Weights of a small GPT-style language model, trained from scratch on English Wikipedia.
Size: 9 layers, width 160, vocabulary 8192, 5.2M parameters.
Architecture: RMSNorm before each block, rotary positions.
Training: a variant of SOAP for these matrices, 3660 steps.
Each number is 500 + 40 x the weight over the matrix's rms, rounded and kept within 0 to 999. Layers, rows and columns count from 0. Numbers have three digits each.

# layer 3 MLP up, 640x160, rms 0.148, rows 0-87, columns 0-159
561507437567431538517497407437575438491503408477487513410461555492550529533590486501481557601476525503404495539558482558517463435424434523432503547405555447390492526472528497584485558560513504427516550487553451439472464486505471457453534513607486578544465487534446453324492465482438511446505556460447496518481512526366419475512559493386467462488492519540461455416428522583508517512452460535457481519581404576522562545451405435508457480537510505516465507464469526540482434534561484
452488523563526450484521484490509525542523492511456569470520465474424481454478492493419517592502369512480476463405540532528502521489462455465528611454469511481468484532502510533460503481396442475435454512456468511515495487564526486468544488553589563461524472587473489488485510484547493438564454396496492432462447420563587565506502507539504564460542492463481461521499476495562416466430537472456481498492443507463501549577599517493515513511466487511456409582571534481483493538421538
525486510544518545479461450494455540445557478530469503532522525484509509495566531486534547469546414444521491492559469441536486540524514565515555487574482565508506511526465536490588440503483480556459517454499423474469550502550565488489493539525557484483462467537465501560464491552522439500598513482464528537514493438530463464460509479490531507466533475494506423541490518511420519488501456560471469496504470531548438457474475514481524462494471513529531507389553462451492530442502452
476495522556419491442490545603479554484473542448475541539446502547514488442499499482497523528594514535548522563518496535477469398542559542450565516466485480603411464437487415505514480481521533445516501522520485531398455471520437491501526520510446511470521555540488497517492505573530514416508488511452532481490411487478576495483553531489516547541448516501450460588528454458539599479525483529454529511523494479516541519460518543523494486515495489581546473511512509525474604486437491
436497533506534412573425461511494484504581577545542583476482490509510492511543441475482497447514458511444519443397432518536486452516463460554438468505476476498510600516457528533522541520556454439418505486413509536552484466477473465498440505455478480504465470500545528557475540457536521529510460527495515456445447496525480517442508593494519512535475445473498565471520481467528554537514460501542489498511562457470549426546525532468413485494477501514499468588484446553507484421565464
471459493482471509518507528494499470506507520494486474502473475518483504489498472552454510497500485547484503518527484467489463505522494497440550529522509505468477502459477504518472456525516475476498513504553518468493471491484522492489498514469522495486467508538469496509474449496522451514509499460470515499508504483480490478476506529429473448492465511451457483525463488527515450482488504528556506504505525527493558522465460507504492460494492479540495518541480473535471519503509510
498552577445549431527567552473364498469382577534443541539472452529488537458530597593452554470510445537528475499557541474493415503437599479440495556491579439503518504433559498565481524459466444440481507423575530495504476491530539568530508440539536466487396493575597425511519561549402539585519551543473474469487597497560597512418578466451470531484503509470535458519486506444486499595454474524491466531493542524437434474428498506544550432417449504553482452533537459504538516528560495
468439518443497483436492486431440474463516582505522491503598546511534487516557464481492458523497598546401413531497477538470449503457545585493574468559447537491513466486482501562529506485565396471465582566518485506467506503535501463445526512466437514510496422470566570507507509564510461532414488465478410459515501495479489561524485560523520509507546535464526488492439432475464446504552467505546472500509574455512565568517509574506551470434513474488484549495502526513508496542560478
507516526502468505447538519453484559524519464497506518485456455417421480464478505526484486528491531529494508456512508444503503544502588575525443506547510468479512498527488497479560502511550514521466511514470509448500473487465539511471476474513593515513498457515488468538443433461542470514564540532539490467529555511521521497500488468449459515444490413538509539492434430574540500450484489490530490487470523486544450464573538437468502491518541502457452591487491518481505516574476533
512443540518477519512515536465508476438509478502406548500402573522459463508490575510526543554513508469539554499543504476496455478521496460471518551508520499495516538461455455525494538549549500482479509571520494500573498486532562550469467588450478427469432541504500468502502461431468523519528546488468461484466593395564439488482483529435499523543540445475496528492463444473454495537469518474501458515492586497564508438511461456537569482541462471488501500512459509474390501574561520
516486537434480450460512438551504457472465551528483528420460452532514538495467520457522511506577485425501475501489457509453465440516533537537520442489528491478443427530547551479517438446464490544465534524454448482458497445500539489538516464543529548498583455521520445534490482524461521499451523451492512501430400539453540470484486495550601493473499458503508494560524533497507527500557491615528438493538567546526504516514488542477487465479576480477492481479524541461490544416510437
532439610570460559486541385459498543501528593489444542448531486515548499505479467496451550532517359471414514573518502448618496534456554535461522485486534465561506424516514491457549520514459551439554438556511491457483544527462420465528432479540534550486541459436465495607466498489477510525494438492501545465489512551466536532503529430538493522521507475406492420526508474517514512546522507488544487392481506586542450514527513555532458429487483527523513573543507552486486536478448445
454520453513511483461489474563573549489418540394578467462387459426517503507495472559491472578542542499544521509429446503366462502476558554533528494524580505623483400444512528544495469524493416532442459362435474520451503487549588509450461514551488517506459471455457476544505533539401548523511581460415471486597513510475455474585490510537477546436493484469507494611543501525507485531484530475546480501528540488458581469379624458512483436535497479483459478570451471469442486532433582
434470434565427534514473592456472472420482429613516487496501474465424429503471478574428432511476558513512497576506474605573540500521521484446488541524498503472530540456535533475547531494520516455538537448468436465506519575524459487494432528499507485476436501361430527536557496490623459533463439462491591468599540443427482478488471554407481553491491535488435569477463594512481497487543507488459488450541484516514454444488502550484508431516559500492569490532444511570445524440549510
481477536434546556503536489504448498461458527554478466474476454467531481518493453563447540483502513527531466465498486483497458519523510560491573494497471512534473493505464506498482478523466488483506574477502485498467465494520471489558538497509521495546473474506475471515507498538458474538486503525441535471476522503508515474476516495484482468537570508488506456517438531465477471491504505468496470521500446519463556510536434495462449453579435542529488504522487491482482508537502509
456502485545466487572460435468520422482474587433555528486484440514554508477534525501524478533530519518566538533478478504487472493569528554523534520544550423562509395502539483425478526518466452528453544438423549529571457478439548503509582525498559529476478511495542528531453496540480454474425501515450471474515447444423517496393474519577452517520463438501506518480456522492494546509410546553580486550543544542457514369496530557467493497451462513516509415477555546488529452477512552
437431536511480444556476432507505535435552520570518472442569513504462442581551496474439491489480452429544585513438482576487468480619539530469516551514520565577598481506601450514474539545479531475477468542510492520552484492481498495565437494574465453469495547443518522524489525490557523593543512515492391502380501409528404436442473490391450519489466517471483516537499531538510462500539460450501492522496505540500536481493512508513484471523530549496399464527493601496459491497498558
538521446486458508492526463515469582452499488463559504474536535463506481510468497504485507544521508458510564510511528433506500528479475540433509499498487520523497492506534482488493517525517482568484516462465480547508504483511515477453562499507458452491502514504472541475574535488572480493515470548471433468487495500487460521498500498538519525570572495508456436489493574474470494476465549534511500595491525482506537459519480518442439488497444482504516484440487511511531516555493535
490495507489507501498496504498497503498487501505490506492495491504499502486490496502485503495494495498480500488500499497504496511509498488483501515506495502500481506481497498493499516503511503507485509489498490496489488499500506503507502504514513500494488511493490507495495488498504491498504496493486506473498504491494490517502499513498492490497479497500497506490492505501509507501494511507514497490498512501498519495497504510499511475492503505498507505483505494497497498489494504
470492496492496521476513486480475474482528521516473511455504474501507455503509479513506503505487518496514503467466445450493496494530504487465483529551439479509497509502534485470499477508516509477511541490500502472489476520504531483565534499473482504525480515482489487550477531506507489480485506523497493505476461515502479489489533496513487494491501502487486469501478501508512464501523513508496509515527544476499528523550503508487471459501498478512482504511505501511511477495464476
485507515484496496509495508509497497491505470518470493496476453498487512477534478500488500512490508501484498483495489490496509511517531504501486498487522477494475511485511512492485477500509487495497505504485507501507497503489496483515503490496516496524493499507514492499522488498500478512479480493516507469484483494507500518470487503512516502498464495504520491498491503497508495499476496514528520515489507499486489497497493482486515481525497486512520498496490494506499523530497500
483462500489491416447485428505460518383458580544451466460500457438503515498425534565572489539556478478532520497509523541549382516486416472510471441410555408498487444527492463520547434523447499346489491559432545495566515484455463542463516486448498460467544534561413529468491481442453588475489469461513502456536526469542569555489598473471544506517508480507475587440488560519470533467447513602567474507502475598469547533458412469533520461525471549517539554518532467421436499499496508
490496495496500503513486529503509506496503504507469489499489491498487507488512492498510509497487499507502509508515492501501490490527505507493484511501508511519499519504509494502508496498504505496492510507495487499510495486506492505509519501481495497491500507507480492511508492500493479515489501500490499491482494489512509496501504510496503502504500490497504489494501495515491497528500504492513492480503519506507497490503498497492499479503493512514494494499500508492512507498502500
475426416494430405540490478543480515436549521529479546461522478461509422512452482555450472553510508572489541511518492493559491490680497542534471467484481438569456536449502496423537505551508459493506543515495446516417472547517440455513440544506587526558437431486586447591487441473426447407519513498514414511517519559493550513484518560485480430492541509527450567524573643503502489516445487464545484492560571539468517532581464550473523473443418522552415432575457486482584513457556454
511499524492495510531511507494495461514501526489490554485465479494470509484496501545501507509489499462501500533534499483504510503549543496475499488503501488509493496473503524489477523525507519478496489484516504515501438501490496469529532507497515509513506475464516515531474527525491485502478474478479500491493483532534531496497457528505480491485499448518508498515504507487521494510489462479499518549507527484494520497472500495493449470472487495514494528534521482464524512520489491
504518505482471464513484522503496503477499495506476478489503492496496462474493436494517472522504522490506486512524481501506471506511518507506526480507483525481496495496509521522484479531537523453500517517518492513506486468504467506521509482517499513501516477494493464525520511487485513465466496468472523453497493504503474480488501537493524494467492450508517488489490525507478489507529513503486510514524489513511501502533510486506503477471473493475506482471536496512481505503463481
468492527469508512517496507490506461474485531504489483469477478514513523448495480502500522489488542482464488508459525508493475525509523513490469507483506490531484509467517546488510515495524524482490500452512493497527467472533460486510497514533508511496469501500517491517499512511451501513512509489457503466502503504481517493491501519499510481502495483483492519535498515512508505494499489572534475536565523505509513535494512527480501481510474516503530513506465500459482499464496469
495464501534478531458488454531509459490520494390516485428588461483513563527550489543464527534465555508492510585549501515498525538507461517449480542483507422514526498530509482506421509580492485522432464383427472424524454458531499543400527402507509547526485404497492494492493496394480435499491543406330488500564553494433471551592389464436537519508454493443556479477512463529527486552453525522624470431505563485510519533438497501467452470526531467442472500516500490492530415454508367
546559423487467542483490524459525529421391543494500508542511499536508570525499436449491540550542450519594537478542505479599539496456549438431475488516520508561418514527463557525468477497473501385437520507515483539500478469471543474591529502448441563452506508547527504469562453473441494556493557488511512496569542537530518539562524493488475473619504444509490548489523568471525620462442450537507422557585517496512429512584552515527439524542420584485494437474426498568483519487538553
537515515504460525481496550487475504503519493507482508487460471490508504512502471508507526501491483501538500547504491469496497528504510509483469506481528480501456517490512472523453490513522505461477496506505525500481468492512489472502488484502530499497491511489505464543517513491531509470543487516510493491470477497476494469501523538502510508527497508458511487497473512463510482482499508523516472522484487472488478487494524479500494477517474473514517499480503510492513479479509490
497552449476503469529555514491462495517468482496523537531559479497512528512481464494496499526522443475441530461496509507536460403535500579428554475479502435548505482500480583510541495494565460475490554469570593524528448469467485532524481530476499472530425491566456505532560479570521430586423501488445474472420462487486454534507461532445407415549542525527467453491548529483439461492456460543471518471479530491506545510477528493465489465548459464493537471508558509511567510511466504
494510501498464498513509497496487482483521567459464491487528443457478519493528504502536467474501487494499464502521474492511480507502516477492498504517486511522492519470519528541477484500507483493491513502517473519481489488501484500494505533505487492500524492517487480536476478480516479483480507521509527500521477508490469471518533535518514481469475491517533512527515503532516501525491517501500478547503523492511465489503472512527538445517471509517481477511524458484473508464509511
495515510461494496499508481497486502488488507497480512481502505491493486502506480498467514503500506505504494482513490495515499493512480508485506495488507488511497493484495495498509496513506499481493504500475503504508493485530487479482470491520499498519489502492483493503502509507505494534516476517475493463489510504511494498491491543472509502495507506504486532508512517493486497502506491524518481506498526477498522515497510494472533486524489501479488503507502485520480495481493488
467520432496494502459505501450494471503514488443515409480428529467488507473559490470544498507395435514499540501525526526565523572510477461456575520448412562521565574547502446480566482515430517439463535531540488531481518483574449521479463479486501481527433567518523559537496487448520463430430514518468509499448474517492508526558551487476568536592475477487607478563559544557493519543571505512404442470488454518519544491406526454500526439465510528463483404480485495474433525494537451
489455504473436528479498526480502468486458477531486549497512470488457514518497476585489474454534435502538555529487416492492508481558490517476506504497495501537449549470537465502512481506480507474462475496487491514506472502527484437516477498523528547538530433486462515509477461511518500503459418467494536433482480486521547496507497439508462459462472476516500503493522570468527513482591520536460538511543498446449524519486424520506533462514445512522544503501469515471413552486415572
472537501500526551499569547556422502531390538543436528599466511398452414464466463494456567526560495491496544542447493489476394527472428470601486464516668536552507530485560465502573546549453515518445478444424491451623522448482626547639551510573492461425511518493521485487520573473493527481527580552501484405469488464510527468472550538471452541506523434480489506521542669526394493465369518479490461551573426537515540442488524483604495509525470519454467541474385485544494491519497465
501510501466513546526509507494490491512461506485499498460546481455498508484535443493521504539454487522505547484513518518488471515526477461475526462500502477487463540497542498482543503521498487443499506474507507470504445455528476442474489514489539470477555508478466490497501494439493487495493495483479537491470510499503494491513526503488476462469497502504513511480456513475481483518518451485512503506542477475499522551502468515483510457456484507490492516514479515472503476493498470
462549473512537503433473557468524479501491421517535521532512470484553558463452456541552475532530534463573538519429481374409456512484494507532496474489463525496473536460456555486483517496419545458513590551521507565579499567487510551530524502466448519486439502544481477541539565506530469588532499473529486487425569445449506507580509554473524481544525578515568513490579489472432495491483528530493530553560484455535505484502463485473529433509500525564528475476520528465421475544515563
553514513492561508633540417540594482533486548558448609497480424526505386496467431499418567368499459509509492499472564470483485459517532526533585478483537499539516641522474469471411473534531491514478529543570480455548479496489480532592506441505527513529510575502453441521569542488501474400485468468544560489482346538395483496514481418480465487503420402476417447396445524500544533491560479461494510453485480553465437584539481509503478493444487441413465513582439441468453506447471578
506497499494509515474495513518494500478489524470500498495490469504491489515539451510514478493497495518475490475531502498506503505521499498479499505493508484513495483496547510498525519521505519502470499512484499474502478518477526474486497503516504508478512525502480493535507504498486533487504513489502504475493486495495515508489503480472500470487501472505516506513486497485474481508502500506492483536487514497509497487502485497499508510483476497496499528509484506512501492490513475
444584397478492526462517472488518495489459518539543457536456441521526529516538437483514536529615500530531562491474461435535548562490425554536391564518451507558473482478529496551463591534520514491492524510524512524583456417452455474471396533409601576626492473490478457495481493514512553478460503521599497502465483490462489512514519519574531580527508507486574503453464557513485507426495423553528516620597537523513513498461547488498551528486469515526516487504406524479528467460526527
508550452548531489495518608513471495468448476486524502540520544512473547534550497459460602497501480479512496478503544530505566533453537502482430448471457443571463508511525469560517486474439534481502518479504537543465534501520516485543493517483566499472499453429443534489517478492505446524451491427473497450488492526424504571444469485528523549534496487479493416528522507513510504458516451494540464565569491419526491618529562467496534465444519496489449580578489522497533479491495559
515507510474509511505510483532520465532485533547457480500499460503510531500516471517469538515512499507486490514490501488505482474534501530494522518524499501522516493459510489468455522507507484491480507503551492504495501472515508501479520522483500537531496492497474517535467531528526501511509514493506523457458485522483490480492508484490502463472497493486485495533512535513505510490507513531488536480499551495491519537511483508470474456478499493515510493504517503494468513520488486
464430516505438554519425472476502517481554459485562380444502518465537522620550423497524477490457471602420541457521500500501440430521390460564490501523504493454433492557537548480545607489453479505498523469426445565525478511516593444568570504580527579555553453497464496575394464541512466528461493430488497524550530578495501485478507612414441501495518515546542521554500654538505495507492510490516538495534518535426579519431453434501603462445476531620560492542481509542430480552403449
509554508494528448458602383500482476466461533489475538510435521434475374494510518477579481442540528508485487571512522463451453507501522552488559465553517521491535531450458404494523449560457484537476495460502464503467469470500463499533528532502508489523532534521456535473516430489458463493491560571388495419546407444499491563516365537502473498519509445556480475451506531578537439532568527587448507546502467472453520505467451469491507496526569514540538449512514464515497490457516416
435533501476526538522512508485566515492419499440489494496545463632528531557498464510456435416459480478469457451532424534492520513493452465466564516541521513465436498475534588488501494526504506496489567506513459531450504445479502459550577404510440542452480486451446537460472449510447575545474572514448436470500360438483477431586460426462493503616563471458457463511577494477485481507475528546522531558485515509522428531481539443508506522467523451489476508419453510516492429525443531
494492508494491514511510497503505492509487494490482502504500492514482500490507485497506494499527493513501507497497482487492504498533490495496497510492501503519494498492509515508495495495510510500490510497502489494506493507501494491506518493499499509496507496496500489523495497510507501519507508497490505490497491502488500508503513514491506496514512504488493503508486512503501508506492489496505511524515501501519499499494509505497512481491489508509502494494502489490498501502487498
519525509418435485500494546460470516495502468522498515522409463481464497519497485564455513490471496411488479534473516465488467476557489522482464486509519495478424554497514417422468528507538488450538465424500522617512547453518552587577535610556517522575394509462559510479481510409522435489495448564516462389506426568489508513570506543468531516410509536544525555552510556486447552521437466498485487583540444512447452423584491499529524508411419519529487503496550537458609511476496574
442505500462563511514557495484511578494494524517514504449456535452441469514472516530514530516417608466467496415532456423526555541456491453474460434562492487502526517400559555527488498441585517524433450571433503440533523593519520464586462411478441511541529482483477488509509428474385435497534539461473506469484628472569463476484458509402488487458457460523460531475463522486539486537521505503507505532471511477510553545498496484485504472517525542490431607516580503496440507507491516
483521528521527415505480543508535492484492463430536502600464524462448504510537485480560477434542531419506529591460518485516434510479533541462516518482509462535521484548501487526549482506513548389502572518617570485467440513539496455493579517432478473502486471535471418514542482555489457476515459591490484464521424536526525454491573483485501499543543487595523517574488489472504508495492490487432504550472494504482475466415514455464561468466522555564567477517491505547587495464452597
497498495489499515496508507497503494493473498506495480496483476495498511500502498510496490492490545511499520512503497489476485509496495506481493500488497495487480493488511495497494491508524520494478499517509505476505483505490520486502498520505508501486503470505489492535507505499516496502490485493481500483483507500491505499500512498495500503491498485514505524490488506501499494488497489523506497536517516491502503512478487471515504484500500495504487505468504501485499500491499516
395497523492516533517515516515498478468452492517468421519534509521437519529529457492572496492456457440469473507529447453561571478482526474448576504520469416498493495503539568466450495492539470520477471466476506510563447460538582477503504454540460497535447520464503506440428474453526528591481533479524518512491368526473434533492475525579562522528487498489498580488430464672559514496484475514521533411509499481555495477498479509480478487488445413458525409456551539481530484510569512
471495472484421493505400460517465547521502385502576551469482548449514561454526473499517462484504505503480445493388420507458492526460514485567494537452526444521479431474480577513569567500487521554466520427465521487492503485501508557553512470483542487457498513453513474567566516569510514494491500503501424529419444570417547502503502532544504482532463411462523537496415535470469566628470460464524533496540472512521576500477493492588453420447478498468469549515482437519596446500515545
459539532465490481511413491505596530460486586605531493451525468512400495446521523474422538490535532511542543511565527601550508440505418513393505548495537518519480494561479499447415524504427482400478547432555560503489462477447540459497552456441475479503519550424421442500477537438540489491483537550487595440441550480519470457475527402450424456503509460427553519432438497525538518573498574451510472436529481530428529483529520509560496455483557520538383535463438517508478614436401557
555493481536483474495446425484511455530475526486501501491476432516499507477527535498466401549562536606480474470501539593432402518513498522444497622446526503448514407468498543511455512618409520502482513557451540483465505470574524409472441436501562494508469499513515439393468542548490442554510592458517492505550442464497405420596530435507551480566490467434464468509482514540481474623475517552549513498544488574613604503419437470476444473460499513514499504500439458566410512463465483
494483568495533502497583555509514494525477473625468436543555551515549538433489460514551537498458497450384526489545535487478570522576498485464532471485507489523483574516461496579450437550569548480485542528506533486446470513471500504516537497578556401470513513500448475524438437582487480487505505476426514477541434461464483526507452441487526520481441505542481508518467484469513441511545501429499523493536494428522406504462490523465483508455458475535482395466517508520539574491467560
456520491577499525442545498509440516425481585600432420480475429422468527495532392586463474555397538549571540401502522513523493522580398511536527449519536507590544480531546468512583470521510468440475533570495500591504529503510497450500482511561420405510446482626582544606495490528443448457500502462510560532496515564534527447523411560481575596603529483471563509390403506438415488525512514496531481402511495561493445393520361493482559490476582449456508597477568473568408526475494451
500498513491501512519485492525494498484497496511491492496504503496473495512489479510512497526504491502503507490500488487506490492530508513483501498492501489503509512495503501507506474514502501486495504500496526495493484491492489490503500496505501498504518499493493490511515517511508474506514494494496500489500475495499513499488498521523491499493515493500485521511484491503507500509498490503501506515491508487504492516501506502502503489513483506482504506493496491509503498516492496
410505497481503454473465508531469441476523546459513458552475500444492486501482523443558483451493512530546452531444548529443465532490472541461520500490495463493487500497496567566461459499544481457472513479493530537433450464496520446568496537491494474446552526498504497516549553557447453518567493556460487552492426453537516499427494520486481510441469508535508510506488495483498527448535471537507595479582502426472536525397452525463643427568526476522536477494518487458513481541469458
462590513539526446508519493480510538448482564520541464512435455427577524500486412540536570487489547550501560566533495511441391511502519572490433565495435459485552413557524506501547488525459494487357504504533461523611491531553524484538577462483433482531489543447462451511372492491527522529545489508511566470537466417491438574516493474422521476471528572544418473540485526552444413438571589538457427459445530495401558539482549555527391546486553399561462519495495547505610568453486510
457517500491416479476486462488528515553407463466483456509486470597485611512491455477542468409508514553498554505507474498439566464530491534482442457500499535617464526552591586615379481432495534527451521535525554490512558434458562531573442480549482450512485490531483472405518648538537465556563533465484403472411503578527443494522543550460424483432465441531513558508477422514471510514576481452515518521531510476559544520460506494426460358466499403474452564579520498399482417527431508
494446506456490515482490429488527498474518536488506484524488464543523517514528516514475471510552460534508503551557510482566526582527520541539538468456516464518516521464501477544627561459549486499485542472451516509453471491508498487431554479534548494456536542475474464461488402414517468576536489533468537444522600484530481546507453514488535534513472434516490467575451490467495480470551473455504466559544457500465534542479566482533521491526442485494555478502486486441480506508515440
515524515420491468438492439503542437523463517506589499481452477551544506495424478541482476558449519510515584476527542522491526492548503528530496495404504417516456572511554514512492477455518456498454505537515474558495521479524475511478584411524470460518520510583497445576551549547553578480543471552484458525589450511480532523495466561544543451533475453484475446473498525536457450507524507496498563554510487481444591529519477430460430466531491484434575456523467435470562475578502508
471463577513542506498450550478479563543461557510486527526395497501554452523456390467542453543528627563497487507464382457517412460480569506483450490468538528512427438517525497445473537571532491423501494464502432460506484387477600514501572512452463536457529622571481450561626458372488441620484486416464542436517588519557504574493440484437549488424512531519533476491537541467535506448498493566553487416513503406522521507482577459542524508631488542472495431492561549510506511453509553
449500596528506523542567523473514573482454483497472517551498458520449568484593477475508483511412500501503498482552484427505529522447439541474488525523550543525416548507434456515433480565558484458534478529524439506488515459503557523513484536466556466523411465524431410479533525473461489520467470430490465510532398460473462451497513476482537568466497435424491528507462528542474461467505471482480501488491502492502478475524468485433449490463509551516520552499517564545425436524441491
470477502461585513458518389564454497525473506537468466543431510466516488513417522586481486491467576423477446492564487452500466540426478493503550512508427572465480514558435476564549504416524429509481454491499483492535458551503521538537512452524442474495523513443544517515408510469514505508454499467373508486421461480449531485501529434463565477524427492502513581450492568535543498484511464447428560549521460491494487456410483471575480476523414449513546525427631523433517479590605454
486440446502465545437426504469480495503551562456522466522530432508534541579545488488495411532528520479469504512540523552523484472474427538462493475457387571515486475509495494544406518521480495551516481451510453465511420483525458442517536541562485491514523468590469503536497431507510468404513500502446475486497467527505526539547547482444604527534451475496520503498502463518458502511536504495439527548569496507526529465479519503459550488551443462479514513511517492500539491501537518
546476505557579492608549556554540457539498529465501384403526453489508515465520481566537485536513558400516482498525490483516504503590519506488499497559462541533408562529499499437452435524551460478522550458494520451445513457477560549570476464434540587548433467471522537540491458488519553565473531440479529571490386426466533526418499484538432576511492459477489443516511519558523571442504506427563531525481479542567425547453524557558449500477457505545485435556467507532522442451531518
437478556431550540508499535462503494459514523535438468497566508484538525496489540599469540533489507430497519569484515451510499441532429486441584517508479504507468560502463497489544494420565479481549600507532485490508515475451508549476528537500423513505397438500528547527471438513528510426538535501464481510492534469522540464567492462433497451526473492462471443511421573479460502445439471511515412556451552525455564527511471503533437490483496539501503460494480446537510427546468573
404539476528489444504502482504473516420473599470481413473551478533500495493599476551515497472456531555487535410567486505541590567518483559432430506537558490510494470579475500461486495582507500416427585495454445471490442482507553474462457441536625423540424480475541414536509546530463546506451467500373441462500530467498480483418476476408570482487515537581452513550496559470514415608456515614540430515526553466524537438451455480457542569529497483532501567452529532484609559473463499
435518527439478505504516496538552553471525532485549544491543571502539471508464477532559498508523530555485575600446436543544490468504496586440446494502511575604504466455525466515491555523491502440408525448544515548567538575497513442521559465561502624489574523524538493554459597460496550467493527516509501487380482444493440432482483519520447491521523531527500461508509451546442555488548497521512509526496517456510527498483511509418525487513584511484485519428539480399461440574492487
426450441516581413553526454487455481530525454464485495643425514503500410450508433521430440493429497505433510487528509574468490483465447511477406520504531536489514522605472503629506514528533567445518540462479452434538518476546512461478453497564428525446503534480398486535561577519524452533555499589446486519459467524505521453530541509569514474456527529491533557470498560501494515496490494489412589484450482541479598580589429537457519465561463542528512467435447581518420459558441479
485551428543529550438494440485470556463476481478461519561480405508462610519499453519489432565517581533416561427552484453461515515468450487522456481473592445499416417481468603445495478512486444442514373481454406540520513468441452531535479538553581551510498560451515481531538504533500515557509477449485482473587512517390530495495502512403524619521537556535523566474449535472475600462372518543569443545481498532481514534421450426465477459465543470448574504474502524502495504466528363
500530557508463517552534533456462512538585536475419507413389471556474480476443402511487496593544428460567555444453480496493532603477550554430405487424506588541507538398521475549465514540538547556587490441491554524597585469514556489608590576577432550481492546497469434393504485500516481512475507497533590484463526485546589498512483526481552478423489503451559469442499495575498510541513527551511541550614526500463564483477427395478492510516476533416551410489526407339469522521532459
481473490493473512461537484410467475387548458403463538436447452459496510483550542466476485497467442544627592552489546500526508600534498558414452515629607542426480492477545488514466551582456466442409499442467474468453500488489503430480456379470577497497483492447502505479489544450537477556493523628469389428492453486406454410504426486489630583565494406481505519437607554568496431568503550469532529476511504556424558417531418554497509500542465561507489525529511533506482483443444491
479492516458508533486502410557517491451561430591503537488444443467552526490520464447529463548484500531526515464557459532514543540515547544440454555529520571484493530528517521461412431461577531452535489496443503500490478472451532465538484516527558521475543519514478516528527476515483481507526474571498493486518487454499483375461518490542466433527525560535511477427437511504496555530523508476557513488598488515490553497520528596481590440466496467455438541527510511528473519482497492
445492493475485525508483490478499500519507526505495522447490477517502483518473483489487494485521507566514501506507503471504457510516478484498539481500520491512504495504521497517512475513480483493455514434509537501498492525525477495509516430486504518506493496473472499530479448523493463490474478463477472476483507469498512504537485493477517488510505477489494512543480511516488516500523526512467508515530483475503503493511502492508503478490494485542490513502522476479494484517528524
473502445482497400523435511451470562528604486446377523503489450491508438383550455479600475586485522527481526470533460421582545473509445532464517454542481540450534479481494582590529506460549489360590480504570406480521514533450440457416425517576541492474510510596578456594528548498548505531435440615530494434516549506423494466476444550499471602530486513526496419504417564574462461532401492548557504549529564464502573492550529534521494454484423505489519487463461523528484526461544396
478484514492455483520478512500527467510472504492491514460514485504510486544518476495493502509510501533503531504496491506495478522565513519483503521492497527507496516484509488547502508516485514470469483494515515475488451463505511477507477510492485515514530499500463501516551488504502494481487478546513508515497467500485506475494497519480538513519498481491518513484472528504488477476497506497472512503490541534497507524502484495503489498499470516525472509492478480489495517497509490
528445652684461524536499483446449540536526587532334518535404555558454566488478558533416462504574571475499454547488463495567452535386538486431490624553545525529468418492674537511504537487445442546341451520427496527439533538547489525551492470516453554506545462529462431525539501552494479510525438502538522452500441493512513477428455464536453488460550448515453502452520512551535513551504518560500501540535582532442480483456550551541520566506482513424563562553502511505509474471520545
468506493507445546455531469533495535507526507476474530505502494549459520550506477506493490493508492535443464478507510490486452494524500520464513463491511464533485508504535494483518468523518521484478491510511517518478477498491536479515506488543550477511464508466502479447500471464521454489519476487506536481544465528510479469510472446459511515460488465484465505509497509514512488460497491526500469502517530461477485526490462489524508436511454534518495519513549489560442493469507491
469511564535507516535546454559479479525521456417526556464421526464405485451509442534498436419488473391459553569430527498550530522444605525478468511556496481560466537506539456509479519499515421482470530500524578492497520477533447532446406448492531506514479553500523485506532473459446408505541546536526502502537543525496445541548468520570418408483548470495399452499521604509492487442545548556514561509484557383476444528569560505548476494572475436503480516560482481456489457419526479
480496450534470529437458550580505544495386452422533511576485481503520515488605434464476431550441511439528486451582489495475512473466537554487505551504463443536510493494559448469540570484515565441541567501538592515479513442554519502409522453556407494537427459503431539522480481520518469575486477454424510493496430541501570554470511524570436477557452474456470501649469520416503569544394389480415540572535548506537431484419581508528427465515441519488454502521457536564480459513522487
548574525533449485452457544402551560531489548582476414431431516503411502515489489518499549528456547523436550472518536508516468459549515456452519528466467540450446454491455460552492489531361581478435522558513396432572465517494585518464507544499535485492523497520485485509484560494490479471525471477462498500516389526494509459543484471418541547486540448459484426409516456505502518509494529583519408436461502518455521503548515485524481513463448487452521485433462515423480499524559501
544498492459441488498511445505479484523526551431557497511507459478490578482533471487574495499492460544466490552536471474525504543495454454424466517517559546550537468534530470577399465518511448447456515496516480464579528450551421421423529463544471530478546445524472485583465558565499526602525588435508416517387573441552465496465495519474492503433447562564495438498407471559521545557488588531533531549520564478529592518532452431540464466429485512438535468444515525454433500540531436
545474617483412514503528392465446508533456489502521456582474450553498523536523479469482495531516534501468507555548497454495504519514539567414484486420428405602483474498584430512552466493477568558494457354481479486476524447508548560538547519464517469519496466448418486464447453567482486477515474441454494482502395450476510565426494488491432615539408485552471526505537547546409458522522507527602536536533497527527542467477557509526614473469533474456497450535458473427420468478397570
412447395530482509470475540490472486545587545525381487498502387486535529446531437490558462536470477442473430521537472542503585512475506492456451549511554505458568438505456525414289455532476487484519485536508489445443563488465486527520424559459450574439521428580574468508506539478580482552429530477576570542519499503372481468576463531509544517441473486447451502522437536494489454474550483480633519451465518568535531552425526517548476411454503523448542482525549462441548420545497455
476523525515488480501511528576476518424557469491534520439507488498513479452574464519505474489599577477500464491524400447480485435478591535441523534506506492481393456578550476492519528516538534542446556493585404551440474408564459497426523529461450449422487556510483514487470516487512535516506512540513477472532475476555557509545512542470444526509501494579403519499463518491479588518519527608532491491449485446542429498526444501447454487580543594480566496445475499580481517451528506